python train.py --vocab_size=8192 --positions="learned+rope" --init_std_qkv=0.02 --warmup_steps=261 --dataset="wikipedia_en"
Each number is 128 + 32 x the weight over its row's rms, rounded and kept within 0 to 255. Layers, rows and columns count from 0. Numbers have three digits each. The size before them is the row's rms in percent of the matrix's.

# layer 4 MLP down, 192x1152, rms 0.0737, rows 145-173, columns 672-767
104:180054163077158165109137146078086083120139074191142123132135125141137131098129096119115125147116110100082093081158086149155123135174108115148156044059122116115125122172132167114144113145142105136094163112126074106164112142133107143133125135068101132097095168096114101098152162101089104167
095:143144134111113179166128092134152153144125119097179073107123135109091121149130125114088217173104123133130134129107138127097142140128176168174183127077147124128146136121118164205091147112136143130075120133132127164155142154162039144088167122127108202148151148123164107135120124149202101178
093:142148076060101148090127139140128134121093139095115143145119121151115120123207105121057190138174124197161181181106108159118149146133140124134131146221125090122123218142139105125164097161175125131122108090122159109154120125210067193138176133129127111081150129094131148115121111115133072128
096:148128142165155135172113136102109139090176114141177144151137181132163109098137091143152118114132147240159116108074104149097104159177082164160148152073080136151159119132163139133119101025132112111101199090124112154136142196150141167108116127165144169124136178121067147152099092158088162101
098:107147148134154189110135094140090134127117131158112137098089122149087161155146111135097113081139156110188175085103096115099129130090154113123143086178167096054140081172090140184171144162130118118128159138095115108099080183107138115119118151169110087175063123130147176101169124066101089158
092:090136096127132140080140141150093125079118131103099119134102078106122190140107166123096140114128146155106164144102148127213156127217213181089157186000164120125149168098170064142059131050173125086144145152127132113091150161205132136129159089091110130096151134125118148155132129146133166091
097:168087086200144137181127089213170142144129110135138142117128094130079204119120064150151151098182106138114133179131119133116088133132128148160163123135137140094113149097114090122174147152097136139156149187099142133142116133203153177095130125115154107087125109077125123126143102155141114146
108:086127135104154098054105141150114064162128091054146106101096140140094133107199137138154094140106114126111177145120125138092192143144167125124136152129150114098141121085121142114114189108114170120081085079131057120129132115133067156139146147102206138167145139117128112131113123105170174175
103:170135117109126163120097106108122037192094098112082173104184138170154122074147104175153065171150112085111012140153121153161154127120126093088144172109158091164100092148140134175089088050082138125124172149121093154114068127110153129109123116110205132093120104105095134099125130132165095153
102:143126174098163104152104139164129102105146176137100105112140190136184156111067133153161115131107139126144133056095149201185116137132118162109121096049142109130128081196174118108139137147133102161113095063164094106126193161137168078093168122040104127157128145129107096131191158122109114116
109:184112162092129106108137143096102133110156087122138144096133150177102034119118122129111099153148183195107180148104117101136099160109109146155163087183054133136166135159090136135146061113164151202101126083173132141128198123094066119135086164115092156144112167139157154134104102142118175114
097:156156119115118119127148135081150132119150102084138151147172136123170169138013183135183165088095069160126123161107154091109150125129113126183122083087125122113140125132132071133122144173129095128144126162126085141135163133131103143067115128145070162110083133186149083124131108138110130084
097:095117149144086135177139092100142145128111101171131117148094123112159162102121152113108125135110135122136189110092075155147153112091141153143127123148106159103103188139092145113160144218093123156114129121126122121141118186122082139096132144151078132086078136114136108058139115111136229111
100:057128092164108183137092125102109154124141132183105134122110179092183177131096112125156111145111127114137093118145154070156116135132098116119191171204132146123101142127149131105117075158155154123146103140143133118123098132126088137146108116153134091070104108129105132128106186098094121148
097:091174144160141093142161129133162090108146092181132057127127147166120156131121151111134115133143159132120079100073105134111141128106103129089119141015123145156154098168113147098118153161078117165118185123150125178135117089108149135100154197077137099153054135148123177125148173102106112119
096:081118105119106151143093119171148040126129087123157142146191146179142035101108124136197107146153098145138096069144156149097128120059125137120148098103093071092121140099125168094093126130085109154162096101169108153142146144084094093110170158085168132102133123141093136099091092121151152075
093:115155123172162134103142126178082084139106129129164089131103110113171083185113168126143179158107079155143150069135182133170132106161094136070131162141165217155124172096071081096157195088148109162121073182117197049163129156146150081102131102166085078158213091106148115090088099110108119173
098:127142142170106171000147158103145147205150103037106115177163127153095164203140076161113184190100118162140163066165122153088145133174159133125069119152112105134118170062062128120136075125111107140125100129128137118188159157077139086116155150122157153135147102111121124107104098099077161135
097:112143133201155160172118121092154166122123156132118150128112122108111097174159082109180127085106121119138113106142142162182159111135098137146110118067115134125155117135147127176115101116079169111143089117145107094138131110137148114135113111174095119132102143126126154182113094149125101124
094:132123160075111101081139138115083138116146088106111108116141143121152142198105130134097091083196107091162095135131129157146111135137075135154136131097136186164129100154122138110165123120134131155159144117133115121138156128153138157113255118056119140157201127108132123144115146143185108093
097:115114118081119109139088172072107121110184114082089123132144128125127070118187150124075116152170152118124140143166108136094073131109149116122124107143119140109176098081122111128127145132109164119088148103175173174135108069157096104143180143160155112114158107124155102155131117145085111159
094:109082073184070125111139100069167139173094141205080149136191094132218101137129131111054160093087125171092159068122157111105092098201126198118131131123116108143086159093090108151090113180130147089180126086116142084175131174118124085123095107157085081122137102118111149118080141126109147152
093:109152084147072134054140116113198146114095086190136176090176109135224109132150087139194183100091182086111190105137130134104119106092171127135150209139119113098108116159117103137114096089201158089111104101102236170170112105152117154137120127114133151086097094083116180131103132125165137077
096:122104109130133118151139187076172093088138152115076140112124150124134179100144165106124118089171085154132105181149123126161070142113121091126126090223109151132146166119104127102084145127147135152114176240104134119113144120133179148099175122110212131130083088143128126116134144132198183066
105:102098171126092120121141136146108114144136104120148097205114142162119099124111064102147103136162162095082086169072155107096111160111116091149134136172121115089180061130135160086152101135133130166128139165144118164165099104028104103136121137163068159175128155155152130130159149127130151096
099:182082192151117124097160143117145167120149139106105160122127146131156114152181111168091119093120144138185055139133109130171135123153145139158119144118096118189151125156151152113198135172166095136086098099168178136138180102159135155197141095069111171208095171122142135152118123083130136154
097:125115158100146122143142116130111173141160145138088114131127176157176088091092111056099166127162150101142109111108167200152125119129134162151202113125117168171136121150117089072161119112148167142061148169135128065172124079123148099105081144137103132111132167127104072144125135163152164110
092:114067152117137124086123096090080110121111180086123148158167166135177134113124095104103145122097090153124139104095154127113137122178140127151135155110133100160135119158143116193155126083084100077125105102137100090197127167100152130178096065140186110143176105133131108169160104134095097074
092:144122156088113127122113134107115116169136135140162051115165179129129164118103172101115177128152084096124170142080192133148086110126116162111135140199138167135129129151118116119063169137139082123105172076169169101159109108136050133109231120182100121167141133098165107073075142125127118130